config.toml
activation = "swiglu"
rope_fraction = 0.5
parallel_block = false
init = "uniform"
init_std_o = 0.00681
batch_tokens = 65536
Each number is 200 + 40 x the weight over its row's rms, rounded and kept within 0 to 999. Layers, rows and columns count from 0. The size before them is the row's rms in percent of the matrix's.

# gate: layer 5 MLP gate, 1024x384, rms 0.0452, rows 455-500, columns 96-143
# up: layer 5 MLP up, 1024x384, rms 0.0428, rows 455-500, columns 96-143
# down: layer 5 MLP down (transposed), 1024x384, rms 0.0372, rows 455-500, columns 96-143
gate455,097,263,294,201,255,220,224,262,158,152,145,213,170,205,195,165,197,137,227,159,196,268,199,105,222,247,260,180,266,194,197,184,281,236,176,173,244,210,248,235,162,220,225,140,180,162,177,131,166
up455,097,179,167,179,258,230,200,152,244,246,222,138,157,170,185,259,149,171,199,206,261,221,293,177,165,274,183,262,179,203,170,266,212,232,228,162,201,244,129,166,134,224,261,144,176,211,267,221,216
down455,094,232,171,195,150,229,241,192,237,275,225,193,121,194,205,214,128,151,217,207,154,171,177,228,109,167,220,197,252,185,105,206,199,213,190,189,227,191,217,163,266,191,222,256,230,240,194,204,216
gate456,101,253,160,243,233,231,145,145,118,245,185,205,223,162,164,267,248,219,256,244,251,247,182,191,268,200,283,175,201,227,246,267,169,191,174,250,216,227,172,186,200,275,242,204,215,269,158,114,181
up456,102,164,206,239,265,210,157,226,237,241,159,272,241,207,269,112,142,162,199,222,184,106,252,198,200,207,209,185,175,197,222,229,197,294,194,217,282,120,204,121,221,160,129,169,165,151,128,207,242
down456,103,256,176,250,262,152,206,190,186,206,242,207,275,188,224,107,168,156,219,204,245,110,187,208,138,184,193,215,260,227,148,210,239,238,220,215,201,241,168,293,281,256,257,170,256,273,139,254,227
gate457,100,197,252,254,218,202,230,250,154,217,167,128,186,234,212,241,142,231,155,174,197,148,137,207,275,236,155,140,183,176,266,121,188,197,162,217,159,212,135,163,163,232,162,184,205,184,178,216,170
up457,104,235,126,177,245,213,176,234,244,206,189,270,247,194,252,141,192,217,200,241,200,225,149,131,92,253,209,247,249,226,236,225,181,181,229,163,166,176,152,249,167,268,166,232,144,233,178,245,271
down457,098,156,172,132,258,195,111,198,253,177,191,226,208,184,168,137,185,206,197,173,136,258,140,188,198,293,151,214,175,231,235,244,142,220,226,207,254,211,196,225,266,255,149,226,228,184,169,250,291
gate458,100,255,209,203,193,212,212,164,245,182,191,230,151,235,182,255,240,135,230,226,238,143,201,227,228,237,144,213,185,215,140,144,156,207,207,208,185,239,154,167,257,241,203,193,214,188,164,181,251
up458,100,180,247,201,219,226,136,246,230,304,214,146,185,217,190,188,268,247,174,154,159,265,171,204,148,179,195,162,282,208,210,134,184,201,182,158,217,134,201,210,129,211,234,269,188,188,217,218,228
down458,097,156,271,146,191,157,224,215,177,188,130,234,157,229,172,208,233,175,112,197,209,242,207,224,213,151,204,186,165,189,292,191,237,254,172,183,229,223,223,174,164,153,214,179,163,140,211,219,205
gate459,105,196,277,213,136,199,178,197,129,230,157,239,252,228,243,199,229,242,230,277,285,246,239,200,275,220,262,161,197,180,256,175,148,235,243,193,154,173,166,226,257,187,258,175,140,231,156,97,198
up459,102,158,156,195,214,176,264,131,221,140,228,215,277,274,211,210,245,135,245,189,244,173,163,241,135,213,249,138,222,180,158,173,184,207,238,140,174,177,160,163,210,149,173,240,221,245,163,164,257
down459,102,109,131,245,156,158,218,174,245,162,217,214,269,294,277,213,213,146,200,134,212,195,165,211,146,186,202,171,214,170,239,217,218,200,255,206,244,193,164,169,285,153,126,258,225,200,210,214,127
gate460,099,261,280,286,259,199,245,185,173,224,223,248,150,177,256,156,212,250,220,205,332,176,229,163,155,216,250,249,263,175,216,219,175,254,182,195,197,286,164,249,212,200,201,150,175,240,208,258,185
up460,098,143,201,187,204,265,206,247,260,205,166,186,207,160,232,198,135,204,201,156,169,311,221,128,209,189,233,219,235,220,238,229,245,233,198,216,176,187,194,123,139,202,292,240,181,186,214,151,236
down460,103,100,108,135,215,224,209,338,275,235,169,197,218,280,259,164,215,249,204,195,215,242,182,204,158,111,236,111,175,218,201,239,203,235,169,198,247,216,162,167,180,252,155,214,154,192,167,106,214
gate461,103,233,173,228,211,279,183,198,179,198,213,179,193,154,156,270,243,247,204,243,141,191,247,143,228,134,205,166,203,206,202,163,215,256,194,185,178,218,155,156,258,156,193,168,163,216,145,279,183
up461,100,250,137,157,229,251,209,262,233,235,236,247,215,219,156,198,165,227,202,211,146,185,177,135,182,208,198,242,184,188,203,246,162,160,144,174,167,228,246,175,177,120,202,174,202,168,248,215,232
down461,098,245,139,190,210,230,212,223,233,191,211,192,164,215,181,207,234,139,213,262,154,234,207,153,189,201,209,161,198,176,220,260,246,186,150,159,248,207,267,275,179,211,180,253,208,212,285,230,199
gate462,102,170,177,183,223,160,210,159,194,198,224,189,186,253,189,151,243,223,214,272,163,171,268,261,294,128,223,231,232,160,134,175,157,191,244,143,168,194,217,170,207,219,183,221,162,195,154,183,148
up462,102,207,288,204,220,181,182,137,159,168,182,137,226,196,192,265,121,223,268,175,199,278,117,178,232,204,220,187,166,205,185,154,184,224,163,188,232,203,186,203,260,221,164,183,245,221,223,162,245
down462,096,248,232,207,232,255,192,142,175,161,249,184,231,197,189,210,119,209,265,226,159,215,190,122,240,193,227,241,203,228,135,228,203,210,210,219,180,245,196,216,245,237,197,253,153,258,185,268,207
gate463,106,202,184,204,220,158,234,230,173,217,172,228,213,229,193,293,140,169,178,188,209,156,246,159,223,161,268,174,255,142,224,222,270,243,199,165,172,220,157,151,169,240,209,147,227,126,165,151,145
up463,106,214,237,220,287,199,253,188,125,151,230,195,169,211,228,235,147,220,196,158,232,172,149,224,220,215,256,193,217,167,236,214,221,273,183,129,178,194,137,207,173,219,131,171,166,241,235,220,239
down463,110,237,236,190,257,260,216,270,179,199,221,228,200,188,191,173,189,244,155,190,217,177,181,238,185,228,232,243,192,160,269,221,212,218,169,176,191,156,175,184,186,178,169,196,169,228,256,182,207
gate464,097,215,244,163,250,150,227,201,250,184,244,171,209,206,222,158,207,244,211,169,211,168,224,190,143,219,233,207,162,235,176,155,190,237,182,136,139,192,174,174,205,246,259,215,156,178,213,111,151
up464,099,148,174,230,234,218,199,232,171,243,211,188,237,230,204,196,189,287,173,251,169,161,165,196,220,196,235,211,171,215,190,256,175,192,119,186,131,246,197,162,152,176,230,178,172,160,157,191,173
down464,101,155,95,237,210,231,220,176,178,250,213,230,210,198,189,148,235,224,312,288,215,200,99,171,186,192,215,263,248,192,242,230,244,180,188,239,229,184,253,209,189,239,210,215,202,221,200,245,190
gate465,105,238,176,262,175,166,189,206,181,201,212,211,229,207,195,247,178,153,235,207,227,188,178,204,253,228,223,185,158,193,199,203,231,209,279,176,188,211,143,228,182,203,219,99,141,185,258,115,172
up465,102,179,239,207,209,234,279,153,214,196,150,164,227,225,169,165,164,196,242,208,254,217,118,189,191,141,207,182,192,243,205,152,178,158,191,156,220,182,212,224,174,253,130,213,173,249,257,188,207
down465,108,223,305,170,216,204,183,194,222,189,138,177,184,180,156,160,206,170,182,198,222,206,195,193,177,170,201,155,149,217,235,191,177,213,110,150,172,177,188,251,156,199,222,220,172,233,199,217,248
gate466,100,131,197,144,222,288,182,231,172,299,253,231,123,179,165,232,183,222,208,193,253,213,163,145,230,225,119,181,235,191,210,139,180,231,166,222,185,190,142,199,141,220,153,270,241,195,157,176,195
up466,100,150,195,226,237,221,178,302,179,195,200,242,228,243,170,235,239,185,263,90,169,231,208,218,157,180,182,223,215,142,181,237,190,252,209,266,224,164,166,204,192,160,162,191,191,139,183,160,155
down466,103,208,88,221,214,153,206,286,182,132,185,185,232,221,126,213,241,254,203,222,164,219,280,206,161,195,159,277,194,211,212,210,202,179,275,198,145,212,234,180,197,152,163,177,175,226,200,195,223
gate467,097,254,209,209,146,231,248,215,189,236,241,256,189,235,118,197,195,168,146,228,202,217,127,279,125,157,249,250,183,195,234,196,164,110,252,245,187,129,188,172,190,152,207,170,195,262,184,193,144
up467,100,181,210,146,204,184,237,188,226,202,240,263,156,176,248,232,251,182,235,214,149,195,203,197,163,214,151,240,210,180,156,219,239,174,182,180,188,256,181,176,151,161,203,189,284,269,235,174,232
down467,101,222,151,96,221,229,130,221,222,168,209,244,210,192,172,231,221,226,187,207,223,205,229,209,161,257,110,188,234,140,186,214,237,210,209,205,94,180,211,107,99,259,282,193,199,241,203,170,180
gate468,096,253,164,213,170,167,259,137,201,220,248,254,188,214,230,271,204,158,139,279,186,190,178,175,195,218,206,246,203,122,239,225,146,218,291,193,221,215,264,226,244,228,252,198,219,197,175,213,169
up468,096,127,139,130,193,167,236,199,175,149,237,175,112,235,224,173,186,142,177,147,184,216,196,162,281,216,224,154,191,240,158,156,221,208,225,215,193,210,176,171,202,272,149,109,209,177,117,211,233
down468,099,239,240,225,175,121,219,156,175,163,149,181,163,318,166,283,269,176,178,211,238,183,276,233,225,266,159,181,188,224,118,207,217,274,175,230,156,229,189,164,233,214,181,148,133,140,148,225,212
gate469,101,166,197,214,228,151,210,230,257,241,187,248,180,208,188,229,140,198,221,220,241,179,231,292,235,217,203,225,216,167,182,197,281,242,279,266,152,276,144,223,163,186,263,208,207,225,201,179,211
up469,094,237,226,212,185,255,215,187,189,222,168,184,223,246,148,243,199,217,231,187,201,183,160,240,140,211,229,219,219,195,217,177,228,159,172,189,209,141,220,276,168,243,224,169,205,181,247,216,214
down469,091,199,133,274,238,269,170,116,242,168,185,118,195,205,147,212,212,250,170,193,179,181,234,177,116,218,243,213,213,303,220,157,199,110,141,233,248,183,212,273,165,246,193,158,218,161,243,171,163
gate470,102,180,157,158,259,159,230,188,146,181,235,146,156,203,123,231,186,219,170,256,276,171,208,196,255,230,179,181,181,119,150,211,231,158,282,146,226,205,136,201,230,147,231,189,242,190,200,173,177
up470,105,158,210,134,194,227,130,220,213,174,211,240,158,265,161,184,234,135,273,213,233,253,98,218,194,184,155,198,227,181,128,150,221,259,195,144,225,198,242,176,150,205,234,155,186,218,224,171,184
down470,107,151,253,227,131,211,187,227,187,204,237,178,206,162,190,151,130,173,150,237,289,258,226,120,210,139,190,230,212,236,203,203,227,279,147,188,231,207,193,223,119,200,189,213,216,171,257,233,176
gate471,104,133,230,210,191,174,205,211,223,164,161,165,260,178,243,230,202,238,118,192,271,224,197,174,188,192,215,237,221,229,222,171,98,185,204,261,215,233,244,162,238,169,184,266,203,195,128,227,145
up471,103,290,221,207,184,248,188,181,184,187,278,135,226,167,200,278,158,210,229,191,169,132,268,214,172,247,211,225,249,140,158,284,239,235,169,143,192,166,200,249,138,260,169,230,186,191,223,161,198
down471,102,201,216,244,223,178,184,199,232,194,253,194,301,142,152,252,146,218,236,242,201,224,181,221,205,233,157,220,267,187,217,191,84,209,134,156,204,153,155,210,127,223,276,188,230,253,268,153,187
gate472,100,208,180,162,172,162,210,204,226,205,181,247,178,151,135,235,102,222,99,255,190,131,230,197,216,150,136,251,188,209,168,186,213,172,194,228,243,178,181,182,204,243,244,163,266,241,237,237,212
up472,101,171,190,186,273,253,272,205,237,178,117,198,266,220,288,253,185,167,134,159,169,269,184,300,188,173,177,175,241,184,230,250,249,236,259,232,231,204,142,186,193,188,198,204,212,240,241,254,173
down472,102,157,208,174,218,249,204,147,238,237,166,215,238,167,229,204,245,145,169,103,200,191,251,204,164,154,230,151,180,203,249,156,218,143,280,221,212,187,158,213,164,226,201,226,128,275,181,192,199
gate473,102,260,257,205,215,211,233,158,191,196,247,166,240,191,176,202,172,195,194,186,278,219,245,116,246,210,263,163,264,95,223,122,183,131,207,174,192,166,284,207,107,176,221,102,189,175,215,127,164
up473,106,195,185,143,151,139,134,217,181,257,195,163,215,205,210,237,190,203,245,179,168,258,213,231,243,216,166,289,220,212,154,187,175,183,237,224,178,206,230,261,198,272,161,231,106,271,194,232,162
down473,108,218,185,226,210,198,254,229,196,207,243,181,235,225,192,240,245,182,218,256,213,168,150,202,150,179,182,222,154,187,208,178,200,213,180,156,222,164,179,212,302,270,210,230,278,222,218,251,227
gate474,101,204,230,155,217,166,230,199,235,232,226,240,216,274,177,198,261,230,221,209,218,203,170,199,179,251,161,173,119,178,184,203,147,258,247,186,180,192,136,167,218,158,192,177,248,137,143,187,275
up474,100,117,259,222,212,237,145,170,193,173,204,219,262,261,216,214,167,144,184,166,223,168,240,200,268,209,126,192,147,212,211,156,202,192,209,188,261,174,201,197,157,237,177,253,182,208,206,170,217
down474,101,156,243,143,165,158,116,195,231,256,230,211,241,208,232,277,225,120,259,179,202,145,280,172,216,152,169,93,186,240,168,162,201,160,233,218,183,186,184,227,193,219,238,186,278,211,145,199,213
gate475,100,150,184,161,206,153,289,191,188,245,183,212,192,261,180,302,182,156,180,207,175,296,236,214,224,214,186,133,212,184,206,141,142,199,150,203,214,177,184,231,135,222,185,233,166,201,133,136,197
up475,101,223,213,189,187,205,183,149,168,199,197,243,150,262,224,144,154,283,210,203,249,104,203,194,235,198,186,128,180,151,171,215,269,280,175,158,139,223,230,234,229,193,253,211,214,166,157,180,207
down475,101,192,264,206,255,225,215,193,177,185,195,155,265,315,229,161,226,234,158,201,174,277,233,196,170,268,179,153,173,235,201,213,207,238,203,147,140,204,155,170,240,199,241,230,162,228,201,168,241
gate476,104,208,161,250,176,157,213,151,156,246,239,219,225,223,207,244,198,188,207,250,282,241,225,157,204,228,227,230,226,192,179,207,266,118,288,208,130,168,197,192,196,227,166,175,223,238,166,150,198
up476,102,214,261,243,101,231,191,157,275,163,220,223,137,269,161,211,162,124,199,232,197,155,180,234,156,222,210,213,190,207,158,175,195,138,219,234,182,133,86,192,167,196,142,265,145,177,156,168,276
down476,104,192,235,178,182,167,240,214,190,118,147,272,139,177,130,239,206,184,210,177,152,146,213,189,157,230,178,232,253,267,152,179,178,264,193,250,270,205,151,224,218,184,136,238,172,256,172,221,268
gate477,098,149,228,193,225,121,241,197,113,193,142,191,258,221,223,174,185,127,205,146,218,154,184,230,200,231,203,203,215,230,167,196,218,206,172,164,169,249,282,230,224,280,217,222,176,175,179,226,145
up477,102,232,178,163,128,152,255,271,219,212,218,224,140,241,201,244,137,193,169,204,160,145,160,228,220,164,271,183,165,256,228,187,201,152,184,194,189,142,191,131,212,219,146,230,193,143,140,126,203
down477,097,189,257,196,217,166,239,116,184,168,146,204,239,115,192,191,140,183,195,166,192,150,194,275,172,275,237,119,168,150,211,269,256,198,203,170,227,235,198,212,221,202,127,221,155,249,256,164,194
gate478,105,239,259,165,184,142,232,174,182,215,154,171,128,182,149,214,106,254,242,219,187,228,196,237,200,149,216,191,258,252,251,188,240,198,189,160,167,248,204,169,247,211,146,143,136,202,152,250,159
up478,101,238,251,275,189,114,186,230,131,222,174,195,196,128,169,96,197,211,217,222,201,172,155,181,192,162,182,179,258,210,187,215,239,221,232,140,193,249,152,179,233,186,229,144,187,150,155,220,179
down478,101,246,303,186,198,167,175,195,176,217,207,232,169,232,190,182,230,200,194,169,224,195,163,169,219,231,199,175,212,101,238,170,121,262,225,133,211,235,134,184,220,126,196,182,184,197,238,206,260
gate479,102,160,261,149,162,155,179,243,205,260,182,163,226,181,174,228,108,239,195,231,171,162,264,113,150,166,205,235,165,236,282,137,202,242,185,240,270,218,177,182,219,229,174,239,167,231,213,207,233
up479,095,160,199,165,191,278,247,234,271,257,217,258,129,237,245,159,255,164,172,185,117,283,196,204,196,186,200,175,207,154,164,219,211,211,198,228,174,196,218,194,155,197,152,221,249,236,188,253,154
down479,095,182,210,202,233,217,252,210,186,262,172,197,89,234,205,193,189,198,183,254,251,225,208,169,238,256,177,214,248,221,191,143,169,178,256,168,186,154,157,151,158,166,180,165,250,225,230,175,176
gate480,102,174,227,220,177,187,152,227,203,209,202,197,190,235,204,294,206,170,214,173,178,166,241,216,157,191,217,241,206,157,208,178,195,187,222,222,158,166,177,233,220,232,225,149,196,180,182,184,202
up480,097,204,228,216,176,256,203,252,243,170,196,154,202,234,222,225,136,261,151,112,191,187,203,212,228,229,156,285,165,243,249,195,209,110,201,199,181,133,193,268,244,115,215,120,146,155,187,216,244
down480,098,191,220,204,134,242,229,164,141,190,178,202,276,209,268,232,179,194,229,190,212,184,214,215,242,161,251,201,223,149,237,263,196,163,229,197,271,238,224,254,176,157,204,198,178,240,262,213,208
gate481,099,195,206,188,213,198,175,156,167,202,154,258,140,160,135,153,120,213,211,265,200,185,258,248,153,157,172,248,169,138,211,205,257,210,213,229,210,226,120,203,234,204,220,162,218,229,238,184,168
up481,100,210,246,243,171,164,152,225,215,138,203,199,289,186,240,251,166,182,248,206,219,201,261,237,143,217,202,148,207,163,212,219,185,134,181,159,276,145,215,252,155,203,180,208,163,239,154,216,138
down481,098,172,214,186,238,123,193,236,185,253,242,248,162,192,116,162,168,236,272,236,198,199,232,157,155,150,250,170,129,240,206,209,191,296,280,220,188,211,213,197,138,194,248,213,229,254,208,224,195
gate482,099,208,232,236,268,227,179,166,147,169,156,187,145,170,253,275,197,172,139,212,164,243,212,239,227,204,266,248,157,212,192,188,169,193,224,213,262,234,149,189,237,231,215,168,156,225,254,255,188
up482,102,203,126,215,207,228,203,212,207,150,151,212,179,228,256,185,218,254,221,247,169,216,171,192,227,258,193,148,204,169,215,253,161,153,236,170,185,139,246,155,208,118,167,237,201,215,231,157,250
down482,103,258,112,260,241,219,250,222,204,183,237,182,243,170,198,191,242,153,158,219,195,223,190,169,167,154,197,121,154,196,240,220,183,215,188,118,199,229,230,191,176,259,149,259,239,201,190,118,273
gate483,097,174,195,182,188,142,231,202,208,206,259,249,247,127,173,144,176,206,214,159,231,184,180,98,243,172,270,177,195,155,241,215,204,236,231,106,174,208,144,265,262,142,244,250,227,200,204,217,229
up483,103,175,136,176,158,236,201,166,225,275,261,159,183,201,140,127,248,179,237,162,152,190,159,202,197,246,165,195,220,188,218,216,181,202,159,208,214,201,209,166,255,141,220,240,171,235,191,218,186
down483,095,144,235,211,245,221,221,188,152,250,157,214,243,252,190,277,216,220,198,171,197,209,174,174,216,206,166,236,261,210,238,189,278,220,206,208,188,270,154,184,165,298,197,203,152,172,181,161,151
gate484,101,114,198,197,200,207,225,121,194,251,192,138,217,232,142,245,269,239,165,267,233,260,251,213,189,174,174,245,144,220,164,212,253,178,145,187,138,289,136,200,224,273,173,149,201,171,147,251,243
up484,102,254,184,212,207,167,163,176,175,205,129,225,216,228,161,236,248,184,132,196,218,152,166,218,153,166,151,124,197,213,169,146,236,274,244,236,226,239,202,148,270,156,289,179,231,224,242,246,232
down484,102,206,158,281,199,150,233,208,162,312,247,195,184,213,135,286,220,245,209,174,143,221,159,205,161,197,161,249,164,169,181,243,204,202,164,183,140,293,186,206,215,123,176,144,290,165,253,217,234
gate485,097,188,169,273,167,208,252,176,140,214,184,206,196,273,125,211,271,194,182,209,185,246,184,156,141,179,231,122,155,195,149,209,187,199,214,188,230,252,263,200,253,265,197,157,162,120,210,118,237
up485,101,114,192,173,221,166,171,233,191,223,192,229,132,210,167,194,178,115,217,226,179,237,183,241,195,201,206,216,179,169,178,176,188,224,169,250,215,187,230,137,212,221,165,192,236,188,260,219,189
down485,104,218,165,216,169,207,231,171,160,189,250,215,193,277,178,208,214,195,221,185,237,187,205,194,241,240,186,135,142,197,191,266,134,243,231,179,165,190,176,268,163,261,197,177,172,161,142,153,248
gate486,102,202,180,205,124,259,204,161,184,230,184,212,207,159,203,259,177,158,98,157,181,230,181,193,141,146,174,210,223,219,172,218,174,137,211,199,158,258,171,281,154,158,210,220,210,151,234,201,188
up486,099,149,264,232,245,210,235,182,241,121,194,244,145,170,196,151,218,194,238,172,149,194,173,173,226,215,254,234,176,142,229,177,135,220,190,191,146,159,151,247,94,128,220,192,184,218,145,199,208
down486,102,178,243,186,291,205,232,210,188,158,208,151,164,197,222,105,170,208,206,215,168,193,193,204,226,203,213,191,188,130,263,217,178,267,254,230,174,147,124,193,164,140,196,255,237,182,126,200,181
gate487,107,221,260,167,155,135,143,184,166,316,206,241,258,215,168,148,193,194,176,239,228,166,170,196,207,179,209,250,214,127,162,158,276,231,244,219,124,138,163,202,182,233,192,260,219,181,236,190,179
up487,109,198,115,226,211,260,233,267,222,106,198,221,156,227,166,174,217,235,286,217,236,133,181,279,253,164,283,157,217,255,234,205,170,162,210,286,227,230,154,254,227,164,175,185,154,167,116,242,223
down487,109,170,168,177,208,215,224,210,211,151,244,247,165,132,283,240,208,216,260,148,171,189,182,173,268,206,241,193,139,232,197,174,205,191,175,214,157,238,213,169,252,166,238,105,200,228,106,146,281
gate488,102,195,248,226,193,205,209,168,91,243,184,172,164,177,170,307,161,244,156,143,180,210,201,225,210,163,238,229,129,168,227,158,221,114,107,168,246,203,251,176,232,162,183,210,251,154,257,180,115
up488,100,132,194,199,226,192,206,198,149,277,145,166,241,189,138,248,123,215,134,276,199,199,220,213,208,184,168,132,260,195,185,122,236,230,190,150,201,190,146,235,204,152,152,172,208,189,303,237,235
down488,099,180,191,185,208,109,236,262,244,238,260,227,187,192,218,160,243,132,201,252,212,149,233,212,254,223,198,187,276,195,95,201,191,314,224,201,234,262,181,174,240,253,201,155,228,262,217,217,195
gate489,105,223,180,233,219,144,156,101,173,214,263,167,276,227,175,231,174,190,234,241,191,182,236,189,136,258,166,246,194,186,200,234,156,176,179,235,176,216,185,155,237,163,201,190,175,250,202,173,156
up489,106,243,187,134,256,150,190,256,230,230,229,214,179,188,227,160,221,246,201,217,265,111,235,186,151,120,205,271,163,240,223,222,220,226,211,192,234,229,185,169,163,198,185,261,181,172,205,274,179
down489,106,212,185,172,204,169,200,187,217,191,245,172,210,130,250,231,214,217,258,149,205,134,273,194,197,249,202,251,232,188,197,240,225,186,232,203,233,303,155,171,159,264,233,247,160,158,206,307,167
gate490,095,198,233,191,282,193,211,220,198,175,229,164,203,203,226,253,152,130,222,223,166,232,262,202,208,160,211,168,194,104,269,257,191,229,210,240,214,169,171,219,226,242,225,116,162,131,170,236,146
up490,098,214,203,240,180,227,247,182,238,286,231,128,207,160,203,192,109,298,198,128,223,145,209,194,230,213,142,169,195,258,227,185,238,183,153,231,290,224,263,206,196,165,250,150,200,153,211,177,212
down490,098,154,236,179,134,204,241,198,260,224,209,171,267,202,216,241,144,167,251,154,174,210,206,185,138,209,179,215,199,215,152,148,190,203,214,203,228,149,202,208,166,151,220,238,159,139,240,155,226
gate491,097,125,267,178,179,218,133,151,129,196,158,193,151,140,179,168,156,187,221,169,255,144,285,238,149,151,208,271,203,264,212,167,219,209,281,237,289,139,211,212,230,197,121,299,213,219,160,187,147
up491,100,206,143,168,146,141,180,136,253,196,200,187,216,171,172,231,184,195,215,173,194,117,173,233,224,229,214,196,181,141,183,144,236,233,149,264,251,168,161,177,220,248,234,170,228,176,183,134,228
down491,099,270,180,169,192,193,220,221,211,180,223,204,163,195,148,195,192,291,133,237,227,184,222,223,208,206,187,276,181,202,185,214,204,195,164,195,182,179,192,173,219,178,209,231,172,227,159,248,157
gate492,099,142,239,210,215,145,226,208,228,230,154,202,236,228,200,229,244,195,197,176,251,229,183,158,176,265,214,161,230,178,276,161,148,136,177,177,199,186,173,211,214,155,271,204,183,135,127,149,230
up492,096,160,154,212,184,165,221,122,188,208,224,151,178,195,171,232,208,127,272,237,274,167,164,147,127,218,228,214,201,201,231,164,174,205,224,202,216,165,225,237,188,175,170,226,145,122,158,165,142
down492,096,190,132,290,209,222,196,189,198,197,238,165,162,283,189,263,140,197,209,153,157,195,179,190,188,227,141,132,184,206,187,124,227,181,227,156,213,193,206,235,246,168,221,167,159,199,229,181,183
gate493,095,151,184,201,217,193,241,209,270,144,202,133,123,160,213,199,193,237,210,265,222,232,124,211,198,117,241,169,224,169,200,198,202,258,159,239,213,247,156,182,221,183,133,174,211,143,172,199,166
up493,099,252,221,143,168,214,137,226,158,226,207,202,184,188,137,270,320,178,225,262,245,175,208,162,166,192,198,128,184,267,122,195,145,239,202,261,201,244,261,204,169,123,231,198,217,152,270,208,226
down493,097,230,183,232,168,175,273,161,218,201,251,227,181,263,211,287,135,76,210,281,121,201,219,204,259,88,215,182,198,183,176,199,200,162,119,213,210,219,222,167,146,197,191,157,270,131,176,165,192
gate494,098,231,196,182,273,242,219,241,142,176,140,177,228,147,139,213,118,269,170,241,247,211,215,235,190,145,219,244,185,157,170,168,153,234,204,240,176,186,174,261,183,201,259,223,162,135,211,237,205
up494,099,295,245,240,142,195,221,225,158,242,247,148,222,240,161,272,197,167,222,159,202,234,217,258,194,250,173,189,214,193,195,206,185,179,220,185,166,206,170,196,185,208,180,202,237,228,177,153,235
down494,098,250,192,237,224,226,214,172,154,166,145,185,169,94,163,192,155,188,193,227,219,203,235,190,241,175,249,227,169,181,219,185,120,247,125,225,138,218,211,156,161,228,223,186,154,184,175,264,191
gate495,099,129,213,155,160,172,192,146,125,232,155,203,254,150,114,159,135,170,180,184,158,256,179,288,229,227,196,256,238,202,207,161,241,190,236,186,228,210,159,226,150,247,205,249,160,239,195,180,221
up495,099,148,224,171,235,194,156,152,169,226,270,189,182,198,235,175,170,116,197,245,283,160,222,248,196,185,209,197,187,199,162,194,178,245,113,147,201,272,251,236,161,204,265,161,103,178,238,153,199
down495,098,192,186,220,174,203,163,188,262,304,177,232,162,235,201,181,241,216,119,145,294,172,180,159,215,195,266,209,174,270,200,244,220,246,159,178,230,263,176,165,236,197,199,183,241,178,153,191,167
gate496,100,221,148,161,208,181,199,205,172,180,166,225,246,241,243,186,233,241,228,189,155,189,224,168,152,256,189,237,200,167,215,185,254,162,201,135,191,188,154,244,208,251,252,207,194,186,123,147,223
up496,097,210,224,242,183,229,171,200,214,173,194,265,163,163,205,184,276,252,247,219,210,257,216,160,240,93,194,271,212,235,153,234,197,132,259,251,159,218,212,184,231,210,247,137,276,152,205,131,262
down496,100,154,176,179,246,139,206,186,253,227,274,201,215,229,197,197,152,108,217,197,225,215,248,172,208,117,163,307,243,260,219,216,218,146,151,242,199,216,152,160,242,242,245,165,264,196,206,194,162
gate497,100,126,151,225,255,208,240,218,176,181,144,228,252,144,197,236,186,124,230,188,186,128,225,244,199,215,247,173,152,117,249,140,148,140,149,207,252,244,163,181,237,253,189,180,249,131,205,149,185
up497,101,220,177,246,197,135,174,158,217,217,220,196,163,204,248,149,225,209,175,141,226,208,176,141,153,196,252,221,162,193,208,179,188,189,138,199,191,234,265,150,142,231,285,153,189,279,205,181,162
down497,103,166,206,217,170,194,285,157,181,224,186,174,183,194,170,270,217,112,199,208,211,182,177,203,213,254,186,219,193,199,166,193,151,200,268,137,221,187,251,169,223,212,136,136,195,216,115,151,229
gate498,101,147,146,185,247,260,211,144,192,228,154,280,199,235,167,270,261,212,212,268,239,256,146,215,264,228,208,251,201,169,188,214,221,161,216,237,219,292,215,268,143,254,186,183,169,234,165,202,222
up498,100,206,265,157,212,211,168,259,174,253,230,168,252,146,221,143,137,227,267,242,206,228,226,175,68,184,192,180,147,177,181,237,305,238,227,184,234,187,231,231,212,196,178,196,173,187,230,209,264
down498,100,140,244,161,172,228,246,110,204,238,197,184,147,234,150,250,218,265,219,190,213,257,214,226,160,122,189,193,188,155,177,95,270,158,253,198,231,216,204,171,241,181,224,158,190,167,296,227,200
gate499,102,247,234,226,205,245,233,194,209,260,262,278,124,214,184,286,183,140,171,212,186,145,201,264,232,178,172,249,195,258,229,218,217,167,198,254,192,252,231,130,178,143,218,230,204,151,224,203,226
up499,104,152,215,241,151,240,179,215,282,204,242,176,167,263,169,202,167,216,216,178,225,183,204,276,303,219,191,271,193,166,147,181,273,186,272,154,227,203,261,108,182,210,102,225,167,193,265,178,223
down499,104,196,177,191,203,220,279,223,252,229,263,237,233,263,200,212,218,206,205,150,238,195,244,268,283,200,251,263,204,111,171,234,190,227,178,140,241,191,212,153,193,136,174,267,213,227,252,176,191
gate500,097,173,180,109,188,208,186,207,174,202,165,179,236,151,210,172,192,179,199,171,145,286,192,137,195,130,310,162,207,165,187,174,246,162,169,182,183,262,223,207,125,145,205,245,268,175,218,216,170
up500,101,196,167,235,199,167,222,182,154,170,256,160,218,259,240,142,158,219,263,238,244,163,209,197,185,256,240,240,231,189,234,162,181,187,227,164,203,136,215,164,203,183,256,177,234,196,93,241,196
down500,101,159,210,285,119,196,196,199,248,183,159,233,229,244,212,148,146,195,230,132,222,195,180,169,145,225,134,254,183,205,239,213,279,224,203,189,207,212,213,211,124,248,212,191,164,154,230,204,159